{
  "n_layer": 8,
  "d_model": 128,
  "n_head": 4,
  "n_kv_head": 2,
  "head_dim": 32,
  "d_mlp": 768,
  "vocab_size": 1330,
  "activation": "squared_relu",
  "norm": "rmsnorm",
  "norm_place": "pre",
  "norm_eps": 1e-06,
  "positions": "rope",
  "rope_base": 10000.0,
  "rope_fraction": 1.0,
  "qk_norm": true,
  "attn_scale": 0.177,
  "bias": "none",
  "tie_embeddings": false,
  "parallel_block": false,
  "extras": ["capped logits"],
  "init": "trunc",
  "init_std_qkv": 0.0442,
  "init_std_o": 0.0111,
  "init_std_up": 0.0442,
  "init_std_down": 0.0111,
  "optimizer": "soap_variant",
  "lr": 0.00583,
  "beta1": 0.95,
  "beta2": 0.99,
  "weight_decay": 0.12,
  "lr_head": 0.0101,
  "warmup_steps": 44,
  "schedule": "wsd",
  "decay_fraction": 1.0,
  "decay_shape": "linear",
  "final_lr_fraction": 0.0,
  "batch_tokens": 32768,
  "seq_len": 1024,
  "doc_mask": false,
  "train_tokens": 112600000,
  "steps": 3437,
  "dataset": "wikipedia_en"
}
Each number is 500 + 25 x the weight over its row's rms, rounded and kept within 0 to 999. Layers, rows and columns count from 0. Numbers have three digits each. The size before them is the row's rms in percent of the matrix's.

# layer 2 MLP down (transposed), 768x128, rms 0.13, rows 147-201, columns 0-127
104:450525501489506568502534470501510486511477536486507475482532499487519518473483494504515509446479521499538492477486493504547512520501557516523464491515512475475543471486472523444497504477518492491462488515506447529504500478527509485534533509473492487469511456470459519534554524523524514519517466513496484485504523484480523537520492481541508539518499458449502521507506508528490500525523
098:496463480463503492543557517497541486508512546535506519508514468518432514500513481530471451510561519490431500436494484507506502533485476509490509523486498489462538454502540482525509519460546511520518543518489511498493508507527520464470507491516520497492527482478467463509490445485520480482504503496510567496490521508483484509498522496496482504484479519487532506475502492511505500481500
089:531535543482518436453492500537505501526494493515518537446475526493524513479537458547530507542478487506511487524516530517534507497479497502483459490468456530489470499467493541502488507541472490534508542522503471513554506490509488503517501509484483533499484490490520488468512453495489498543504483452527557493529481544496504498508541480474497490543507504458511500489515513523482509498484
114:554501488526491488489518506498582456506512503487506492479509473481491524509515512514563510491487490515467491474471500454510567485477508492490496486537473496491516529472533532498436517481475504502504500559492515530520504489508489470490521517478484511464492494499507567483498552513506521499553482495518503520501447475537499512526494518515482448470536499480493523518500498504491512496547
099:503495551513537489490519503520466483491509527502539510529488475531472500497498549525535523531545520563454492530513492496442489506500512485481470478550509508500486528511520531452473520524530482512479518488515496502474523466520512542494476507516492504472515517525480499472492479466518556528544524467528519496491508509469539492501533488486479539485513552477554496472476515485490523495502
092:491526486458525529515512522475455490479531504494512522509551528547497509499495512515471526516557518502484513496529543501523522462476513519487497487525469503536507536493481513498549468534518475512511496534526500503490479476556465493519493469477469504556543493514430512516557471476503530480521515460481479527512501491493483507465508507525496473496527479494527503495543504484505552498511
090:508478478507525517508509452546510518512525506538523497495481512495484483500497488513480465492485519521510519517528501487528505583498512470518492522463486491491533481488483501496538531483493459550500471533494506494524488511522510482467497484501496445493484514451518494519492486478475533563479484502531496493459463519529520489462522505519545546515524522420462487530526510458513486495490
087:460527486460549474519524510485541479489536512477512484538490534562459508496527509489516507495511544489469463484493500486480496495545502503490454516497519439491503521482480498496491452492490513469447515498488474489534500505500501516508474543500473520473502504503486475480511514493516468494508531492559483538544461485547524499533453541512514498493548486540493514531483506512516477517475
098:500548511456504511489510480505501498516546503464536517513471509470505494473534509474460481510527490531555514478555459500505461531514472459510531509440528537514513470523523534508500500482487483492498505508441476485487508519512512515467494525501510481498509482491470524506452490461531513546477535522491534519485475530529508488482506503455491486525451508550536506475507510515477491476531
097:483497499530496497506443498501508491472506479532554477521495501479448478506510459473526521469504493495469540446519501490543493461517507519486519540467524528473516478497524460494497508520488537539469491491480472512497476518502528512467467497491507519468513491477521512512472474503479488468510506507554487550509501505475503502483489469455530517536491507505560494508499575495485564500492
094:507517487505524510498495505516495487464491499518528521505541509547448466484475479494482495505499500483469535525549491532545528500467479492516524507522500528469493492498530505487490442509490488504483471534490517471568512517486507460495528484494523528486519494497495469503540554451489470499463479494568459455497480517507470504514474511500515520493516528501512476517540533549488530546482
091:469483520477524524522554508528472472524521511523494519504491521525523528507527523499446560484529468484531495474495478536507466501492484493513492469476462508535442499502531477493532503454481504469514484503516490500499453519517498499491509515465491522498491522482503482524457478501474489473487430498511560538505485502489463512521498457501485499504516506515539472466517547520510483454457
104:493464467500507503484503520477471505536484532536479509531513507489520503522525495565485489498486460458550493539498518535552489556475484482501533488503485485456506511480484488508485533477504489483530469473567493516528538519504490504489516509453541523495513507562521491502531474480471453513481498538513492509526531489512503469512538518496504479532496463514477517487513473503452475515478
099:517493481515498492509475509471472502523497512477512479543461514513503470520479492459460461549464541473487515524503519482453528439501482500452510504478467458496512528543457515456515526515502496486498465543517505477498472477478485526523469471513484535518490496493484500489484523484479489505498508513489510474474515460536488443525518555542493518519490512543487481500491518488547486457511
105:497456512502517490426466471516480484486521499482503478533486512424476494497498489457540476507487563502511504557509506532507513551452501497518514483517515512533486536475486477497506454464538485503491534488470504482498488472487504501457503512443471486498517530464475473482548512478489475500489513448515512531489495510505494496510497511475536533499496459493484523519503477510464478514514
095:511481528458508482548527540535560511503505543463518468511525477482477490531509476563463526503477487523494507486517476528446515513534514533514471450504492505461495497507500526513478516521503520495542550508523508489494440520476509472497463518474504525492488485536509509474486524474522529509534475506493522471501551508500500523513495468475506535495546493542507481513485532504516506528479
107:503471496540505494494523468567483499535455463543473510494483486457478521503501509522491497492492519503523482475471480527444503529495532543524497526501519524553444551493494528521500532514512504524466512499539499466505501529515499525504536504505528504532521544493517479459507488516524496506504429499497514499533518518470459520477510519515518446458469507505532506492498484505476491478477
075:462520480505482470519509463490487524506530500471523474489509468486535524458497549491531483505491513468525479500543444524479489514509453476518507495493517516559527475551527534500513509543513489502539533529479504517510527480492520505447479496522480500522553476521455516477518507484516493508476461495568496498513537509512549518515480508489457503475487507533503485519496493521452511515499
109:487512535505574551450483499529483489479453488517511501476586502496510531492496445499505495517490462497450487515483512521529553493542496515526513518491479462485535509468519490483466530514522519529538477474450496551523492490484494488508490476494467462495478517515497522498491526502476482504521510461500483509510527486499513494466486491508524478469493554533498496525514508497498489520463
108:465467480511488491523485516525476533500471499496485501485524503478546521463445526505468490479516505500484529504491496454509486533496492504501492452479474513507516466540441505484500506481514484493454446532521488526494519482501490527471527510432552529461508485556525488489541493481518509484501544439517455517520542453511530521476489533516483501492495492484496497519515489500510484497504
107:503507471492510477501486535530437510477477518476513492468528516476472480519465479514485487477482494469510487509522488509523508519472497480527499470495491485458493466496516478543499482548533557508492493503463508518555500497433486503502492469502512508463476476507501498480495477569540521472530530491506510541514498478482502504527506502539502533537525450524467506507486511562492470546502
099:526502512475539519516482500513516530473512529424516565505473485536500480501528480459533525538509483485459502477514511442485475474497496481508501516488504480528412504526499496520491458530502482478500530506525529507475479495531511493499519544515494473492489542445505529499500477502516485497474498511527512474480526530499560500500517465436507500494478511507520492489473495526488523502500
087:483504489468483499521524499504482543527524561502508477486486482479488510470506475463470511501485513509534499504495493509511479494538529525480447539523486480469506532499491511513556474433503511508503525493536498487511530508474523517520527537492496534472454506479514457473499478470473534543486534490503469532494520495524514497477485500501560495482567483538513549488463480532510477489483
108:534427512457470527500468514476498518520470523519520489482517539543501507515495511533476485475507495511471474523557508485529455467527498492476468498478487518490482451505530505526498494523516525555477490484442491524462492501472509443511475535501456488533469475504518478492474529528484504510504501546498509531528516481496455492490514510539506477474534507492534518522514500517512484499461
098:502487499538529502523513488486538462514505505484434524500511520461538513519491480426520484520509505432528530483520452513495554492499481504468509470503544521495521513510499526497515512493481461504507533498479472501450507522483479486490479539517534487487491519479491466495479509530517499522470491492515460542495439491530515465506483475500495501512433538512491504509513537540505499494514
100:551497524500497519513547502522507457510498506543528512506468454501518528513465511518457513483492477515506470518508471493511509520510503514519450516502483506516509480508499520503515512516541505501474515482521459511475516516502511510507505491496516484437500457466531530508539530543531485499470549485452471514447498465501502444454487476506505517469471508497517470462469506475520572489478
115:535444480503491483462525520505531492515494520518515507492570471510495524516551506525512499499496494492427521492491489541500479524512514542524483493522500535504548532457490450510495499505503532519540491477505511501449472508520482460464511510467483533514482511467492475561514469510514482454465522464558486505484530473490496465513514520520514498523458493498531498487498494504498494496507
100:501471482525487497501554535482521474507504479487494530524487471514451509499480495451525506507539490494494472494485429495509490545493501498508496535515532497468517483515419517493499452493462454502494434503519479472508459503480471489492522483505484518522492526500491530458495486508480474508500501470461503523529502480539529493532499480533517531512520504530473522541495517498470546531529
102:494515507481491525475429510520446565464494468512496481518484539457529487501486485472535552512493535481513546487491531530483542519535528497540520500478505516478482510471522482481469492506516479517482559497503500493484522510515489444476483460481509531508498521489513526525470506467518486523499495455493504507488475472536516505464483469511499533474505489535519469513511496515517541487460
119:474492500500475519529507500501495507483473516461532483446506519507522498535524452539572467505536569458465517469489500549513494494520533506473504497469477490504497523498533462491518524533505461473513477511467528520485472456485516478453528509528520507483524504511476451513456473526509503474464486495508508455509464506508507496493492509484486502519462489521481494505531519503490456538504
109:493492514514501502476555493526496481537538485546535564512507498500507470493556517475528501481485540507511509478503496513459463502505514459520507536507533498496476497507466531471499502502495490504486472504506475455507460489483513507457498536507492513494519493545508541513504448481520518493494516499504462467466546523524506474446444517507436499483520494507490518488542475516481481547527
093:495493498447472489496505469463512514520517466489540524463513537497476520494511469554467515510453479518482476477501548459501488484494530520495484513420468516480467510479511488487500502492504484504502506502507483507518497491505517513494515488490505508507499528520472488457484440476556501485513459464516496503501438511522491535472522515562497551491501448507537502524541474504529498502502
107:533533478504477520490510535475510512507527526496499542491508514471504488504510515497521521487553488463482504495498544544454465516495487496540475497530530486475467539494475483504477536517467510466516480448485491533528522508455479476550524504485493500524448499513503551525517506519504507524470491506546487467511534414496511476522522486482495525532478499508531532514518527526472511491490
092:429507501492468534498520493488492518524469475495502525496548513525494508466484498492466484502532520499496510535497539530510522490558484476484504517510552497506474542519479514539464541479490510478531472513477479492533506525500521517468474473467544468496539513489451452506514489515425496489499486503535488502515510488498525539503462484489483489506463538529513500519496536467533510505532
095:502456514500518499475501504479519446473484495494512427534511520499465505523512509508479509512424533512504501522520484460461502514478506510521515465481516501541483483464502475520481527540532515498476485491500508515457452490518515488510479466471462501462520526497484505484526483473498432525471513525479512486521508506532503491473510476464526502470490488455487515472522482558483533462502
080:504469472491485492497501498473504495532490500523507542530519484462485505512535474525541499565534512510505523535501463500528498485518459538498505503532484563510514507521506522497487476520490543524480480499439514489506500454476509460470472501478562510514500474496510510517497490539533489494468515525496535499527536479543499498485521446481475547459491440493523497493470516486473496520519
102:461470473531578479477497459520526509492509496490488540535487505549477478492468525513499474516523495450530485495537461472464521526485479532481483491499490516512490529497490488544466512500520509514497517491466506478519471539457524505500481469536486509510494512550524525480477504499505476495485505488525466497464459499498536519478532512519455557475521476519488473521527542518470532495506
095:494475498521478459484484523491509518448470494538479500486518504525506501514506504563501495467495554524504477524498513478475521481476507507502517520527460489515497518528509485504517501487472459544523480507526530495460465522508501535480507522510532493502483533530454512476491471540546519471507525487505504472483451493465548482507504526573453454517482492518478478536532507538531499514518
101:472503487525491515493519479461494539472497497463455528531523526477494529525469466490524475463480508473484487472465455556484536487532507496506519471489461508502563506521489489467499426513509516509492563498519506463526537493486489517474481461510497491518518500487548546510506529512512485470479513478483486509496553497506478537485496498526515511472497468529494523545503490478468492503520
099:547529481489533483504519487499462500482510494493509496513457521483481489543498529505507493477491513476530517479465461578520483513519475475528494519429488523523483507488518588513483529538502521477503503460495517481493530486534461451489505523472495509547518477512509540488505482473502482497508510487527494495479470514490519512513528505488480437461502511515506550522496490509483489498539
099:524532510496471502543504518530550524484533525484454492541513491548510501502524534528474508499507507486480519471504498530524508486485480517513521539517539480479470499475505475483478467477506482497526489549504451463495484531477489505511455506530537550473499511530505490476524506439501502577538516501463520517505460498499493529502544484522516530510484497506499494480490527488512447537481
101:507487486401498490490466515497513512534457545567515491522456509510480466541488510549496490484497481488511492516459484503528493479466500485545500509476503473463501541488536490478462520453544482500458530531492502523529502493480519509504506515520461539497531444527499482494489511492491501456498471514483529496495524501510514489491468468481495491466481517518509474531533508522509507476508
108:508504508555460493491492472496509477536470501515534487494478486516515508519501490528487476523498500486480527495524536531495538488476485524497509506457497458457497519509506494473523495499478498472490455475538541490542447485520506502496496476497550543513523455476503479499546445525464488530485497549519452497525493449511510548462471485464527503501524495464503472476525530476517475479501
094:496481520520520523511489522513488497489534448529505520496532520514514493472464519494475496490509513479506501477496537514510521481498469472529477513458563500535467466495495500518471528543518497459426462517496488554498485493521453512488538537473482462519529491514513482543490474459543508536487484502497526469510519509511491534495486510512466515514472501457492496534499443508517531467472
102:493469499538454491519531535501475519500491462531480529462526487481511489477454507459472510492477482493426529524500484543492548536484482485484503488488465550501532495521481497492497519435497498504492479479500515470483482550493469524480488474510559506490468508480530459495497501534511508480450504494529518515487468456489456483513496525493476460518491502485516523499501493470504467469486
104:490514490459520523504481488459491475504477534503482539539499493482495539503549493467499489522524520480516536512480445517454458474533497467519472492526451501496503460500505476509452522543498485523491445472498503516496497539494523478450477470486542493504514516509494494482484486524527504483468544492451517509474490479476457491482553471569508476533510485504499507508507509498474504474507
114:495489531510480484496530513537530516479512511473469488490456511513466485500516462491521471523495518508456531486524510471508443508516438552475503518504445456515501499473542500485504492549526506475492479511531503543479488513498511542471499490560446479518483542501487502477492470480471484544487504517496533500522535505541506507525510480490525491490472503480501488485459549508492505457520
107:498485490517502479502507519491479451523483483507521488493485482470465531504502470487546494523493510499500519491493469580505539474545495497538482508477479503551538484487517529495509498442462517472493469510504469516469487537517486485470471509465484492501495534534491555531525483482533468478514480493522523493478514517557487498489495502523495512512495535506582446521477477499492468501501
101:528532495481506515488549506458515454481468522479483485524492485473489464507517503519498459545486508478491504481466498465497464450523506540525511504521467474434514528448517505498473487526511511455523502514518489497517490470472529501516511503524497517465544474473472514511488537509523535511484488488476492504532444509532509475487488476491498524448473514512481466537511551519536478483469
101:509516493436482516476488483515505497515475497513474466495521505471491568527469509519468511516502458472520530516480483443541459475501499545479472478550473457487490470502491549506488505504520482493485460479492510483464505509476505499538505495555518528461496475472547548492516519533512464523494514475474492475488504533478477504505559474498473543506496502534498494500499486501528516495521
102:498498501497487512457473505490496511554492512475498508474462486487543492509492502537468487530530524502532505544565506521531440489504483489522529526513494510486512531493516526483459500461447458500525446502520476538472493525513492495486529438542535529515527493505476472517475510497537463464484520523498488509505519493483528484496496497476478504521477478476501507530475513459473530523546
104:516451474504498466480499524484502503489495514531499514528505559499529545522508497486519506501493492475479534470539510535484497506484449515481493545543434447511489533511488480523512496514483505492520459485470533522537472493518487465532472451501536509499473491486520491506508502525483502541457529532492480472493505481540478493459478552532527538525511521521523513506466523504486488463484
106:468546503507471509524497508551507508489516539517482470556479499527509477480484484476526506531504488531558514521523473525482477455496487542468540448469493532520430459501504480455539494500530478491493510460483508455493519503496530475495530486466492453530509487521497503478555511456500485500527486525481491534517486518508493505515506515456478481491546497514517511501494523489487500493519
104:499504536495489536511483493438554462464519493451511505514489471451482503481547493541517517485513512496459505504506490494511524520526482525502497508461513474482464474516460519448515507504530505464499516518489504489486470481509523494484503507529493456444491473502471477485482474492545544527490487485496447523541483496504514493546474471473532480533529443465481493515511492483474499522499
106:532471507520531496523497524501479478477472505522493497543472458491490500513507461451496460461501499493505528508479488474499510520488472493442555493480497475518531466490486535418472498513504497439486477483515500512571531507519512496434511491468501472539473521476519528492456482525503495497510456480535497487514511492516515497503523463487498493470488466502499503475515469526514522473496
# layer 2 MLP up, 768x128, rms 0.131, rows 148-201, columns 0-127
109:538485501524505487494513516542478451470466455497520434451463531488478480492583533516484520485442509522455500485476497501510512487481476511472486464497464475490517518487519460526516477523518498520504494516522461538528487473493469532492480443502508493497492537516558524504477498493543499509509495512495446499515501492478524488510539491484484497472531501493477495513488496487488496488465
085:486521477491509574538443487492529484522499538515514465467481487510538543481514478527547476565502535512516509512469488511494476532503521489500509487506551538472473474496496492501512460492498483463513524483502492496458511490501480514540505485488477533503503459504508523522526519526528476501546476533463460483476537522545468480497506503522476526491490505466506457478471484500508538497481
107:508501467513516524497499451495454522478445501532451524491479525479487505494501532527489488528446488473513502485490515499484468501522506525491525495528532525470507481491450440528442454530530494473505510528500504545525510544502511523509498494508491514505515459518498486511469459501472483481478534481487475471528504489472446540522527485514510486527492460495538471515498498439503497494517
098:504504474493490543492507477497468471444511508547488511529473487523501533543537477458487476518521471483517467533492538484479455523503466525526490472478553499476455482473490488508501448504486538531509486528510492525534473515498461483531490493509473501533489493512513496492503487524473497510515502542511524518487487543458483468489478513526509410508474484511483495525510470498523482493460
093:499490492555505490486487424502495468514522506550484496496491470472499502482519518537513464502484508504534520500524543501474524511547502504462507497543523501491505480477447478510487538471488517511526522532530520500520519505477487528470509500521537525459521558527543522508467482518539536509523485527497501457501474524502512494453553478503498522524457509455497499499504542499479488487474
082:505495489516500477462511506472498515517491465481531467480446524476500525503509492501470496536488518489497469466500484443491500526525504525458509475503464489493515514488489464498539534498513505574507460503479519464528522526508525518524487547512476526504494484509554553482498491505489482454526520458501469481529524506519507537447481484516543520545473499515474452495494463496498514536511
082:473505472490530515484489531538489472463458436520512552494540464524507501503458514484458488496500428512532513496495517509522507452461479519482495473490484507513465476479492476475503489516492503508477533476505534519515455504512520503481532517528525531491489537507495510532535529486481503483494481463465551504494541512480479479495508504547472509543445531477527506476509501530515516496513
097:502465521528449514482508519508484517500468514511501481504506532513521472532523525520526526486527511511492495457475541492513540442501543470498484494508495503457494516512467522513507508511506496509531506507505524518532544510447468509499484487536562469506508520490528486474500498511435529546507479535525502441509519471483504481511500445513560515508527526506454492479507538510504477481478
103:536451503512496494479524459483455486509511546486503538482483482480553490531486494528475527523526482520529491519522534499479454542475486482536508457479513466484510472520466550498479523477508478468501503523536520503515500491465483464531518517507509475514504487517525508472521539516506477505488531509499486486516487537510484538524461496506521472514514500507458465505532463533475470571465
099:538479560526480457471460453538539487517505495478517521520508447484538530516497498533495522476488497520518515499496466495494499463514539518468496486527494513529491474458464514490538529513534530465504506534517516517535494491479516552502466529500510474505532541473503543485480518524524506494477499502494483515479480511464525507514501472493499505518546515511577549518504514473501515481510
090:503571479534516498479516521508513537520533517547519476463527483567492482489478472512463505529453479499534533461497511506485495481452499469463494499548503506494533507519504500481517522536505467492512488485473518492506549493475518503518497484496502503525536517511501528500525542502512496492506539481492451472513457506481495520508508541515511457518505477485517536529465449493477512480556
094:540522527501488482516485509504505474497534479468472542504493516498526471514489509504459489503481514501458518507476491526474457507482510569472506541503505468515528482479517501494518490526510520448488479453455485511486536505512495498479529487510441456463535532475503498507522499552487509536500474493500495467448488478504485512480472441522495509486506525503501488490493517484555537435490
101:501525554495479514516449465502544529472503474483471444492455493493506487489480522512480502495535524506485513475523513510512481494498536547517533480539515512499496499480510455548523517423523475496506520499516513518451488505521460518451528506528507514499504505498544494505489508499562513462504527495507480535495494527477532554549488472493526539533512496484497494502480507490510525521524
106:467512492507476505488541492499507468509473525526529431496508487481495497488495515532490475472480549520513501505469470514489478522540494491517481485458479501481523559499529479515541489497542496482520498487453531523499518517526529484455483519495509527447501482475530484511507478502528450525480466500450512461493517518497464450508484477524521493516493508549515456520529524449498466475501
097:450509510497481514488503526502537502529513509504500523473506500491500489455498504533520498549466529484492517497493529526461490499501504472462471511507554513488488466497484499475523488516458489471501497491454510520520495476518497554459463485515518517514522468504470514521507579503516501501499542425461478510552496488533491476503500501512476509518464481535472482507452518522482564502511
114:495548499497482491491507491509509480469490537518485530500485506541505482541537465461519502524540491488491527517504494484503497507466496485491457461525440500503525487534504469515509502455515497523523477507500508550498498517540469482511481521542475532454479521473464526526481523503498506526499504446472494457519522512509479555512459481487465525481529545520493462509517489485553543530495
080:524507536485517502508506499525500512503462487530469496536489491504491500511479461470510564497491487495486475486493485490521497515453522506435472474519491479462468465470518496520533513462507531512457483484528480474517488474467506514509478459476502495476487492514537481485518487550454548506525533532448501478520458505472525517555501500506523455500499508507493534494464517444532532506488
113:505495475491468475526472444456492478484479497557511501489486500508468463525501495493504499529488468505494489544505506511536531492481516496451500495522502473487473527503485504577482531471498489480457519457479569493496500510520552479506483540529489490506473512482465499500449510491515566522512512503514456480516494508489498538444466491485464489512526495514476497477482487462501507520502
109:490475502502531493480501559525551508512520524535466492482467501496464495499551478478497523501442440478443487482494517495553494510497540469464470510465494482501512503490533513475524493518459486495503494496433481556486508481532511468504512519508471506501493530488493497492511495532468499493528477515481505520515466464484461504517517556534489471537521482488483508463485463494518509498517
106:511519499521510536480522495518519480548520479536484483529512467489512471537528516525494505512444467504494524543499525534491513493513524545526519475463532528489499517516518515478464507511482488520505510484488521503469468516518469524515540528496503514495522502517500538484501534477563509507521481537478488488479514502483530504484522452483499522521469495468579466442504490465491508447462
095:529503515493459523506479486500497478546464512543492503476501466508501462507484457535455508477474478501509505538554502548485502512467520509515500515479501499501552479524479477496525540550506474492521502477461499476514529492460452517478487551487524491527526532534490465509508523529520511491495486481476467537494494513494491461490527549526493546507558467545506480508469510496502499512520
077:499487475556511550488498485517486483470480495547443495497481488465510507463502530524493580533437472526490487550518451476531511492506492491513448513488491511463509497534477470500515449526483475509544512495490496511463505505462486511503561499490495522505464518498477520533467501520507507522480515494485463535521529497494529526507515485491505486495530494487500501445488494495514515492471
099:540539533487515482534463497508519498448530513517520533486487545485507503485464489492473475484502491457502504474520487526535466488476524469540502540500471497524511551495492503475476534480511479501518507478468551508499510547544510506488483507490486480518487486479515560502444479503509518454459472489500477496543465503494478524473426528499497540484501496512513474495461494505484524511497
104:481494414494489502496503505479509554456513493475514499495489517491509504519533472490514487533471532563536503473503489514517535487494510475517530511481513483539454491503500478481533486502511499498474480490513515507501516525535492499503490513559497497521477461488509508485461592500486476458479476526510457483488503520471498496525500475465492497487541479495510497552485489463537500559513
098:503496444494486462520514472496475507537528489525468480514496547483522475497475565536508502473461495514516501515489501472522514491520508501459507519457482540489442471511525502498465474552483524517464529482489543483494523494493554499518498464481466482505469483505505498488472419496511486511495460539504514480493512516511518489505472514522509465537479513472512465494472505503461506536479
114:491512483468504507494474486474478479480468523489521490517480566491482468505494516491533516506515509484460431479490528502499554484497478496490518484475490493473489486519486532540509503519523484470525535464537470536543526464520474529529497495514506525446490512514501515464469495550542459533496490494475502491477492479505522495520439510489494453517531503505476452495474508525512463544516
104:482502429525504520507495491526521478515488547560457510524509488500503511493467486517500483485466479494534493517472541495466460443473516486497547484477510538519510516492509450499456463540486471505540515507529523467473478532509499464487448506492451494525517516445477480506502506494536512512525489499528481500480511524532507499504497513523474523512475507493480489470487430498507515509499
098:507502489462520446522469538503544495480497525498497487515498530478468517487476496492521558498448422529522492511489541513494525498508524531440475515533497499513464540506513462477486500487485496494503508490505501499520503497498505467528499485477486519527509486501516506517450499492467497526483534504478516518470480440490494528499458525522478541570472499491491478487511475465486543537480
111:517510487462544484477492539501491486526515481541509537456495524516519518464462538507491521498466438542492496476473446495513483489478522492474528553481481507517518503509501547494471510545527489511526522504490522515502522503532525480517497503484477544463494518451534517506495490503533494514522453451487488532499544473491440489504519497495483493514508499485452463509483488541463499500510
099:508553464553500525497472510507459483542470493484471493491486478452502489487476523508470483533489523517491515473506519533532504494502537521495517528479509545502439534484513488517477504484488545476502472505469536485499498515485552480521501464475486497574539502488500476555521496501454510529505484510490499525499499476511507535533506543554501542489496519541506504504486514497500468511535
105:525495500527484516482461520527513513464496472520506499539481488469547494491507528504533510487549483502523517545524478513509499476492464489502493477532518471487499443498509552482500524549501534484473549483493494523444490525481516464529521489489488485503470478513495543493513535544462495525452527517511469471464510500477490463538463504477536438487521507527506511491479484515505462508515
112:504514501493497481492473413511453492524461495499526468540464463504468518503499475501487523500485528515501447489522469502500541470493523494513555497490493506511484487483537458454471490465479511518523490532471516506490452520520459501457482490463490451521536522503512475516457495474510486528525505493518458523510480520477495530478523522503454481493531510499518505470490499498483541535475
096:525455514433523473478520483517490450506554477544512477503488478452507465528502473534529541515495528536505497506512494481489492500480479531534490515479497505498522481489484474480500501556447484457488523497499528533503508502479466497481504501510484573495478510541510519532507490449523527496520515492516503511496480483540494506549518513512465546473502504487523476469539504483460504514516
100:477494463511496537535470464454509462495502501482495492511486524469504514506500486475522450503505544536511484533486506480491484539517481509499491491551507476522472498500477519518525469520563521492497495488481512531489499415532490510536465548506503521488495455540475496465484518540488480496508511510506535514490496478503456464476496446544521485497467509543506512487537511473522475488476
084:503500527497480463468499549508503548474483532512507515492472537523505503488491484457538472494542512537542501490567491516503539514502528535452489490496489482482476437532526475469529516445486505478499508538502502540455499502505498478516493478547501464472487487498533505488493543496477486511474529515487499539472522490493482503522479485487504468495504543504535466489505493469507491563513
095:519512494528462478480503526481509504533563486493489471485482513525472515488497494510504504522515492539508509479486499451478510529510495510519486537519487521476436507505529503480500470468528500532516469514528468539461507533542492474490485496507553515513510543493483472487483521508513517510464521437488501525503586503514464526537500504488481482504531489534463502500551508539478488487460
104:497538485477525475533498459491445516562491495479466496489531476487482507512527511509497544486488486517505484477510473494477438478528499507499489507468496522505480513541534494528490490520521540478485452511505459512456520536509544464497531484462506488536462554513511497538550488524467496499534483484536516494490516506531498503500500458475524483465512512532531534455479518500507482516477
107:491476502532510534503474531514505484537470482544491510467549517483414487482494542522446491519452441492494503536508492504517468488533536518493474487508499517521510518484506492504520483525494497511531502463464543518502493469524519513459529459486466486504499493484470489486485469505466494502464493479509471478469450481508458519517519503465507481531533538492510490485469503495463496483457
111:480451508506508511529511495484498507544540540515484501493529491480542456482513516480486580482508497467440492515491531511493462502502549535484478520512529512470486471487497427532529478517508511538497515508484476501473470504492491537469484538497515500502493530483519519532504509486484554481500467535468517494504525512497490520495468463480532482514508486477482486475507524511516551448484
098:459489478500501528502525445488464515511443515482502480487458538500507497564494500471526514512536533478537536481480565483522469492492559523517504516472494556502490489499518510497497562469518498494486469490476511523494500460505523508511501535493464490504488509440488473482495508552492484480504518508479531527487499513482476506504512498490472480473539548524482498488534459483530502518501
108:523495494529551499495491491513487511475547450442482497502482473499503519475507500505495532509522502495499480494485495482532499461536510531485506490507497512526480475506463463496431507536488534559506489492520523494488536454474515458473492509476522509498459561511485518473502470490530528564486491480548478510507542496525492513479522512488562481516460535485467494507501488478511500503474
110:494488554501517549501526474527485507528548492436507465471500479483524482504489533492473522481526515476518488503510499466538478538495489509480499473483482529503485531483512504522483489470489487512525505504449488497439475480479498539478529481550432489471493504510505493494445500447533470491512514469526527493464511474477507465499485509528505475535447523511503479509517504495464523497471
093:503503531532469514463494500499434550533493530460506471482557503494482526530547467440553513528518528533503485522494508476514465499520546508459506501518509487464453521470508519508544509479495512514522498508490510488503476474505512495514498524517475524493490459525495527487522505493514488495499511526522525501481477484492477486504463509525573450490497503520532493450460491500491470506485
105:493537477476520482530510499519465481509465503520496493499465500502488539487474450492530497528528472518524489543524508496540488489479451535478524515481480552521447537463465466506491503488516514539525446476506500511506508481503501506502542488482493500516517519493487572532503481486488529508503430466505485496514566512484476507525520495512458493471533510510493502515481518490510531495552
100:539496473473471432486524463505489446532511462483517510480491468491502495530465482486466520497509529452511517522531465532535472499504490541528537482515525492468477471514510501514526486445512481513467479517509532533481497475492487492451504497516485497468498529457496494495507513499483532515474482487484492521479522505411469504503478506460458497507506475484490468513484516491521461472515
119:489496519536491526478503478462461489510506455546477499525466508463524473489547490520491533465486486488475457481473491516540472540482532466493533536517571461516524535477514476515525462518500494488491552489455499485498485515496507518472479497455496515531501499497489495495531516484520533502525475475531516505486502538478472495471472502506536476541504500485453471525509486532518467484528
106:516483533531486522510521525520470513496497502489529485535506505506521492505485522465486507481521452434489520507501479487482509489510466553527496513541497528516477523473473487521534528529474496498450498530470532543539501486496478530514470510497527552462488501497501516497443483523480506544455525465477501503517503507462550453518457514482504489511510546492482465499475511490469491546490
096:515486523495485545478501477542474529506496479523469499541473502505489504489529507463536549462475494525492500504499529505520504493480450452515509517489513474463464490522519482524500510503473446503493515486473503534502503487502485521483473506505532474495497502542522496506475511461466506532538528471486468453533523495442468509554527485480476488566563486527488494498478501510503531477527
092:520508475532523517482518480505485472527506468474493497471498493467498529506465501482512456481464475493525509508488537514517511503518516500521512548465496532526475546501500504528575522522487510505517509492506506464466567493525463484525468525474500508463502499538458466458483520505486480505473480467509482499495536516496442486540538529526505471507454502491511504456475514520492540517539
104:512494520543475534518519523501526484505509491521517471500494524511527483523465510463432557476474513500480485512493466509475485518510483494545487510482503486515530509498494467509541481522512535526509501457474529516522487479529510499526484536521511486463467504537500527456511503490480500465562572491489516503461511537501444528528490498477520518535506475521497526497493447510512514467467
110:538463473506505498504514495497493542501500451496476513508483504488480463488443504495492524539484450546524522494505544451518497505444511498504504507487490506515476464525492478498505495548529476472514539546499490504467533498487511527520475533536529506530494486497493489484510533498504528462506490505493493480497449521488541492481532530456492540490574539498499460504500510510491490556531
109:520503515485524502453494470516510537513520486513514518468518524495500482492521565490520471490484482536498441489522500498482536535553470469460494512495520489500538524514453444480485446544441499491508534480443493505502461518499497461488501497500498554495472501520504457476497473512486509491497470502526505521508508513467529460472524483489483475506501541537539500505508496508533495476501
120:512487471480463523505500538551500488487501511557505535490519504479475500513517499498468456510496484498521491530491506497476490488517486525540502513475511524464558526505497516497510498502509467469470473496488504547508502452530500533543496506504482477533527533491530485498522541516485479557518468471437499512513516438493505485487573482543472494511501505529527491473446501476507521486505
100:511536515503524539527450493473506562468506511506540481520457471547531498532461513523485542510517489487480476480509456501507504491450516520530505518540491469429470505482476525506498473484471532491499511499507504480498503460490471500503495479503509500487563487542490484488538517466520532472507510505512488469482511512520513488544474518504559518509485478482468466470516462484509477509482